{
  "d_model": 256,
  "d_mlp": 896,
  "vocab_size": 8192,
  "init_std_up": 0.0221,
  "grad_clip": 1.0,
  "schedule": "wsd",
  "decay_fraction": 1.0,
  "batch_tokens": [16384, 32768, 49152]
}
Each number is 128 + 24 x the weight over its row's rms, rounded and kept within 0 to 255. Layers, rows and columns count from 0. Numbers have three digits each. The size before them is the row's rms in percent of the matrix's.

# down: layer 3 MLP down (transposed), 896x256, rms 0.0588, rows 373-428, columns 32-63
# gate: layer 3 MLP gate, 896x256, rms 0.122, rows 374-429, columns 32-63
# up: layer 3 MLP up, 896x256, rms 0.121, rows 374-429, columns 32-63
down373 102:146102156144144128126165114132165186110116126111154153134139151096183118119122129122149130114155
gate374 104:077150127131140107126112141140150146170114134149139111157171104134142127091116120110138170131112
up374 110:113142142123097150137126159110146143177092129156111128140130110131146191111111132092100130119145
down374 104:139186103110114170121148182130147104104099110101105141128137148142139177151125126127128072101116
gate375 107:129098099121084136172124141089090091175136098107146130148135118143161100186144165134115117164172
up375 117:129115157109130149115127133157153129117103143132163080103171161125140149139126115129145153115117
down375 115:151120151080115134099136105138141114140131081088139140125137123138155099163076127158176163120141
gate376 099:136103113136081130132058132143125096142113103121157148093148131149104149089118148133103149122098
up376 099:133176119104123135134158116153145130127115104102125066120092134139165148151153125159129127163147
down376 099:111120115140141134122130124155091111103127142103092168142128151134126179136077135111125142185111
gate377 096:191128098130093128107121100109163165130082154152127119115184122139140151111175127100101120106138
up377 090:178136070128101147127121139125136134140099155148148138102165153131139136127155129139142123095135
down377 098:084125180124161086111141126164095119124164112126139132199148121146120119148060116164098118121119
gate378 099:102112158085097099127119115151122156131155113110124115133143074107139139101113128144127136083140
up378 099:097122173140114112112145149154127154114128141140137067145136084144130143091153129166095168116147
down378 099:118098149144137154097145143151109131078104160114174126172126140147104150134133147147114125127117
gate379 107:175103122152094111160119130139118176103109191122108133107119151167106104152123093134103123121147
up379 098:134155109189105123089162138122152121113104124145134122132143128086093185124120130094137102107103
down379 101:131101149082172123128102140134150117154192088107123122164113099088155159089104129157132170143105
gate380 101:133116112124130086152106166137143175148118128109139143141149154134175125165134147102149156113120
up380 100:125069129116137163138113136103135121134159138096167073164126113147152141113115150107171141169120
down380 097:162152086119106094124109142155147152113121154121096126101119127126124169144116142115129133158129
gate381 106:094159136100128118135119145143142102114088089130109113141125150147141125146170138119130129149122
up381 102:164092131144138119108135119084107151162153149107128145096146094127133155080113130110128151116144
down381 096:141123069099128086095116178087146121146154150131140121094156118087174178148145137151138156151114
gate382 105:133142132101155094130116102097102154136165128117108141152151133107161104103131118150125176166131
up382 104:104145156141115106097154142129135104126121121100123160086116160145110151157079166114167061120158
down382 101:147133147137142149121146089096173149112164156118104149140143117154156092143120097127122124138141
gate383 094:143124142121072115162093105111156099123104106159130097099129140105166097099129084136098132113126
up383 096:092117164113085122126135163141124107123109132124112121114110166120078163126132168151132132111148
down383 092:111118119115126067151144127119135128126110143147130157156140118117116096118145129160138145110076
gate384 123:151101106152130129165132114159141119138124161128127161118113116126165170116148113130116120160130
up384 134:131112121146133118140129125164166134150113133122127165106103108113217175089145133112094097135133
down384 112:126138137145134106118123151161173135120084116122133132120116130143149137121147124153115098148143
gate385 106:146105147137153180098145118155170122109120102133101168134101146118060165121129158122102105125110
up385 105:100121099081135112144119117112087147159154147092133134128111144098171099117099109104112110176115
down385 108:104089123126121146133122177116098124112110140132161123099146121134124130148153133129143144128149
gate386 112:128094144061113134167144126127121155153177131153134136125109140142146061140114108145120137109191
up386 119:096142139163154164111175126098095174159122160094130089117125115128030121131153124149134132160132
down386 111:123161134150207165148125111095133150160111135096126119163130127138073150126140134120160117114111
gate387 102:146100096155135115116075152114147093145103116164158204126143119135157085111094093121161146126096
up387 107:098171137104077134110177179130183113108115123125136062118082124083092112188117133145112101159126
down387 101:096116128140085159140131122104144154145124147120140122075111091077111111128117078149152126156120
gate388 110:103136126111141108091094123126163147156151092119113102112077114148127059169116143139121159148148
up388 115:152178179066156164094135101138080160097116152121157099119148155092134124124097139122122119124125
down388 111:118109160076125155144146174125097130102172148134146130128131158095141135127142155130112133134148
gate389 099:141129109099126105155144171110147108143137124136140139169128105132106150126114089054130091156124
up389 102:139143093098114137190113152080161111139100128155116121185146123121157137101097102143109101134125
down389 104:108109137140107112115097097077085205132095123053092152132039163135135109169118150140110143122120
gate390 094:119118198128122161168079144137120111112089152120109169078094076160150145124159058100165124135126
up390 092:129171138119139140136143148100095152176113139070126115106156119142146106124117084127080140113107
down390 094:146162128150113154108148150103092134132069108116152141116150130087096104081144113115105127151078
gate391 103:147124066161075123111126167147098117134177149182139153126135101126103122121125117059125133085136
up391 109:108076108154170150170162103073149146107059104078102113154122108134123098130146105171152105170154
down391 102:115126121141154090189172144120090120108123123115108119086119082096143125121099103097144162123147
gate392 109:130139097172123168154152159123104101108143060137159112143129063132139150099144152169105105108169
up392 111:154143108171127121170134089183109080153121080108129185097133120139114130163133158113141088139143
down392 110:102126126155159145121139114141103096123098145163139129124123106170163145101118122163111115109118
gate393 106:121124105083091108132095102099153144141157081168102101097124129146091179111143137117121116126145
up393 104:136118171121133132159137132165073109133121165096125144154137150128154096096102111107144162114175
down393 096:135132145131119118100143162139142124121136089179102059094129121141107131132150149134112113105132
gate394 093:147122130113141139160095124147119120122147124121141159097119108119146114164121128132119138165089
up394 094:116126105138101158140123121142159139136132126131112144140119114115121150112129107090134154120133
down394 097:139121091130093105155118145074117121142150089107081117159119129122101148140142168134165097166151
gate395 098:105179135107139094163095133128180106137081099127122166175129125120159146095104121167064113127165
up395 110:137106114149137164133143126115109154144155127093135141117161151119137159119122155139151148127123
down395 103:175082142154174162142136161133136151136175102141094147138131150130166146158095152134149172125117
gate396 101:123077092116139136157144124106111132125093090153170150154112136101122054174138090138122149114142
up396 101:155140135155166098117126143124089132162138130113133110117139106173125138126161170093121082151154
down396 101:118077111096143154136126149112129145109094144131100116169103088124153108130101118159145147102152
gate397 105:142160130098119072098143073137099108166147155098159164123148116151118127136131106122116162106113
up397 101:151131156126131130129115159157066121126167159153122122119160126145126108120143179143107117081138
down397 109:137119116184128132152087175150110135133142122173112048123133159166119116165086138099156110131150
gate398 103:122165171148175112163159118118144123132099141114123128149171123159110103123129175091133093143118
up398 106:094116116135180083113112126114142182168145097144117105137138129161117130131130115165162120099113
down398 104:135112118150108142158113086100145132110126162110106173130132126137141085136151131117148137128123
gate399 105:112108137122165056094106155127146111143108112100112129095114106133107103138116175146129135148131
up399 108:128125147120137122102123120080129105144089123109104144095140127113149095133139166151150164154145
down399 103:140173102148147151103138135155114090127134149152128136096108147164110137129112119149105146079113
gate400 100:130102140140132181145155098111098113145132140120140085054133111102120165140113098084092115092103
up400 100:118115138156116089138132156154105130143201134113135151103152093168114184094101100110142156135094
down400 100:150115124142129164123135131145156125130112121125121182125181132160152135096129066092114134126107
gate401 098:088170131095188136127118109078091106119120099078110093166091112084127071127116127125129121166157
up401 100:140150141167132177104096121145120158134145134157111119140132128147130173143182114127119097131122
down401 096:079135123107145159130138129136130125119141156115098068130128141171126082124108108136119166084145
gate402 107:112107133137127130153158118183098139098139138132151111141148141103120119116120129126108190151156
up402 104:129141126136150151151127098178084141088122114119136140142122138153160108097148147107117195121123
down402 101:132136167117126124119119129123146105177127137120155159130145112120095137115108129157094115176145
gate403 105:149094152052143098151173124120125128100182136131121150115123155096142124139120156152113140113130
up403 107:125137114119105095152105131149099110146115178077112122111111112086163141109121153126112127098126
down403 105:151113191126105125149156146098183142124150092152118130147104158082077111139128101131128128127130
gate404 107:159152125121142118131119089152105134118131138109146100119145160134103162122103144145134143121149
up404 102:132158138144165177133126118153129100171119116081165121177141127130103159096076153134128138150150
down404 100:128140166150156090111088091123118146180098131131136143147119106170092127094150141143131135123108
gate405 095:156142090129143170181101153114148088130099107091155135111138113144163104145134155103098124086069
up405 092:131154110152145128163111132122141103113081138093101113163099106145158118133121186158111117121117
down405 098:114104113138138136101169154158135121153145131154106102124165134108161117129143112114153161131138
gate406 093:135150141140157154156096144127145171120153135136117120135136073107137131110078139138124105105143
up406 097:148107106147108140134155156128164127109140097132121142111150116151134126146153117142152109180146
down406 097:124126174101108141139165073121148140127178135156106105136142137118137185153129129168111124139125
gate407 105:121130076184113136092109085116134109106131158129130158128140168128161118078172153112128173123132
up407 103:121085138106124148142152147138104139116177192157184137116118104131094147100125083136098154140108
down407 105:137128137091139142120139163173107126143135147176135140114083087096115132187120124150149117133111
gate408 098:156130157100109133119106124148132126136157117162118147106111127161124163119130133142130180150128
up408 099:102128146125142121103158111159079128126156158145087110161110128137131152160119106126120149108110
down408 099:149155101148147152139106134134123139150089082125158107113117146126139126133113108111121049126137
gate409 101:162146176133108107156152154129086140131158149070136157095106132121100135134122130075092097121131
up409 102:103108113112130143121115139088153171123125139187157104148116136146111112141165173151163148128138
down409 103:075145125132134137131113131147136136091156113080139160085132125128109153113120125143103114110126
gate410 096:098140127166164125127147128119141116117140137155128154121123161114116119115188127118082187141144
up410 094:149158107095097131147101117123140094120151074110133111087095137159134114126089119128184060114115
down410 096:115172178083148106131129113124148099135127152153129120119138115124084141165151123105135122159127
gate411 100:095101131145153136122143157125116159135129105165104162149130138089106095066184140112133143148154
up411 100:125120136138134113094153173135115146146112119059121121094138134143133186203106135170121083109118
down411 100:149098178139110128125087095074111101094141158148114090170110121114103130122161097139135168077113
gate412 102:132079149208148134125133134097102103129132082079062174121112106098131143127120142079115117130148
up412 103:134116100147163122137171085195108136121147138120122094120154095132077152139136160135147154102136
down412 105:152134145082134156091123131116138170153121142150133106137161112117137100145119139141127099126110
gate413 101:147092152094102121162111172169104122142165081139125065141162126122144142159126189141180119078108
up413 105:149153125117117164132130165115131156139134115132124153145125115130140096174138150155098124132110
down413 103:131145110141107141128130167147105149159136103140145124131153134149139139177124144141090092144093
gate414 105:125124125137154129154107147130154119160122100160115126119142127033116105111125144123115138135094
up414 100:130138151153119147125119163152147121141140127168097102096118138080101140150121156133121123150075
down414 101:127118122098121103121154120154122125155109101130117151133185159128099172124138089135086137098137
gate415 093:141121143132140175100096105119111161119115096109120184092096135158138127126116159101117052122119
up415 092:180134137174115160128120137121096101093102112122123144091127115189104152141107119101121088071118
down415 094:145156124110101127088093097161155127109105127138143154167099113143151138137089130090148111122131
gate416 098:122166119120085137149150111109109147096159165131096092126120151112141168114122099118112161201121
up416 088:100156135122113093147140105130142130092174170179130129099120126119146160137124091112138121196147
down416 095:118124149133157143148147168118165150138125095120135135148101153129154117125116130119115059106130
gate417 098:136102130113154138143134104100111112131155143123125142121132167168133170099145103111115158144160
up417 099:122141124126117116117137135145145134103142112110153146167096133148120086148100136151144102092108
down417 100:098121131111124134136132136140075114135130146127111142116138121151109175106146104142098134124128
gate418 099:138117138135104133118115184111161136134131150171128158103117126142105155159098148088171111119146
up418 097:132127118129119186092103142154109121125116130138148114111094160080087080135126130125111136157157
down418 098:129172127134118128146110188128180151122141181140099123143102166126090083108148138121118119150160
gate419 099:137156134140108118106127130140134178183101118135111122077095105165118147136115114131108125142113
up419 107:138123104191130120130120164133142146148139100141103099113124147161118171143180137151105117114129
down419 101:106097128161143136102124162159112112128164124117181111126087124156087094119136139154135134133146
gate420 099:102118124164134145130115097123129139107139153137169125102134083142082135140117109088153130127184
up420 095:112146119111118170128142120148127126126097165120132152113143098125101114143125113129184093122129
down420 095:128157090112108146108135120129147163145110135149132133143151102148119138166109137172157082158116
gate421 098:153104129116118137123158125128108113178107158134160083160169144150133113141148106140113123105103
up421 099:087168162161131130079147122116145156117130134146138127131119139103104137143118117110088130147130
down421 098:119123113135117118178122195134195123110164122143115120110105129096128143114131151120120133122068
gate422 106:149131117105119122105153077117161127159129125111104159127118131150111127121110105130134147151137
up422 111:130148137150120141137131108141132114169082137102113113131135110155116146133127123092127138143134
down422 110:101088149123128148127141131110100163101148143161142124069094127091105153142138126134156108132122
gate423 091:136130107146161132103123123091153130132120173148123109174122103088102137128134132075155182096142
up423 095:127107131116110160145133113151118119121106090157145134121113160122129118124117101130139093108122
down423 098:142112167126128101117097152141114139108132125131137142147112098154154125107147132146140112174132
gate424 090:123107150045134126128116104127147146182115149144151140116155136119157205147141164090160143138079
up424 100:120143136142134126109108151112126115106111137178152101171141127178062119115124130164165148163150
down424 097:145094110117110085161112111103112142154126119095137117132127135135168120147146128137147117103133
gate425 101:144149093156167141086077089138099120115115121086180085093103125155109120101140107115119158112159
up425 103:121097110120137173102112108148084113109116146129170135156150113126111120091139080126113136145113
down425 106:103097126104093119170115144142134175130098145147115183140181079118140164093150146121136091162141
gate426 098:102095138168114157129188141136113136115130114157138153132114148152116097116130163132149159145129
up426 083:171170102141150084122048135113143154128120158102114090125124067105141130109124114084128098093164
down426 095:110109134133129117124148138092123138089116148092152144107117114104110070088112163156102151091119
gate427 096:137168166131108143134171137096133158143132162115071119118123133101116131148098145117127154144131
up427 099:131100113119142112121148106137154131098062105120136146169137120152124125143164128118127134118148
down427 098:117154138120133121116136178127120141138116115179110130111136095112105160159133115142142179137120
gate428 102:140135096048137106105089132105134127108123125093156141112147110165121138134110131148151128136100
up428 094:146149163182125150102148131136118129148115139137124108119135160116122100131165130118138132162129
down428 096:106146091114138089153081118128152147123114117119162113144151106106151124139123166128128135095099
gate429 099:118101144087133091148113124129097112195161130154132147134121117086105144130124114116122119150143
up429 097:097148138099102146120157130113097112156153133120166110142133126112140126116118092095128095162157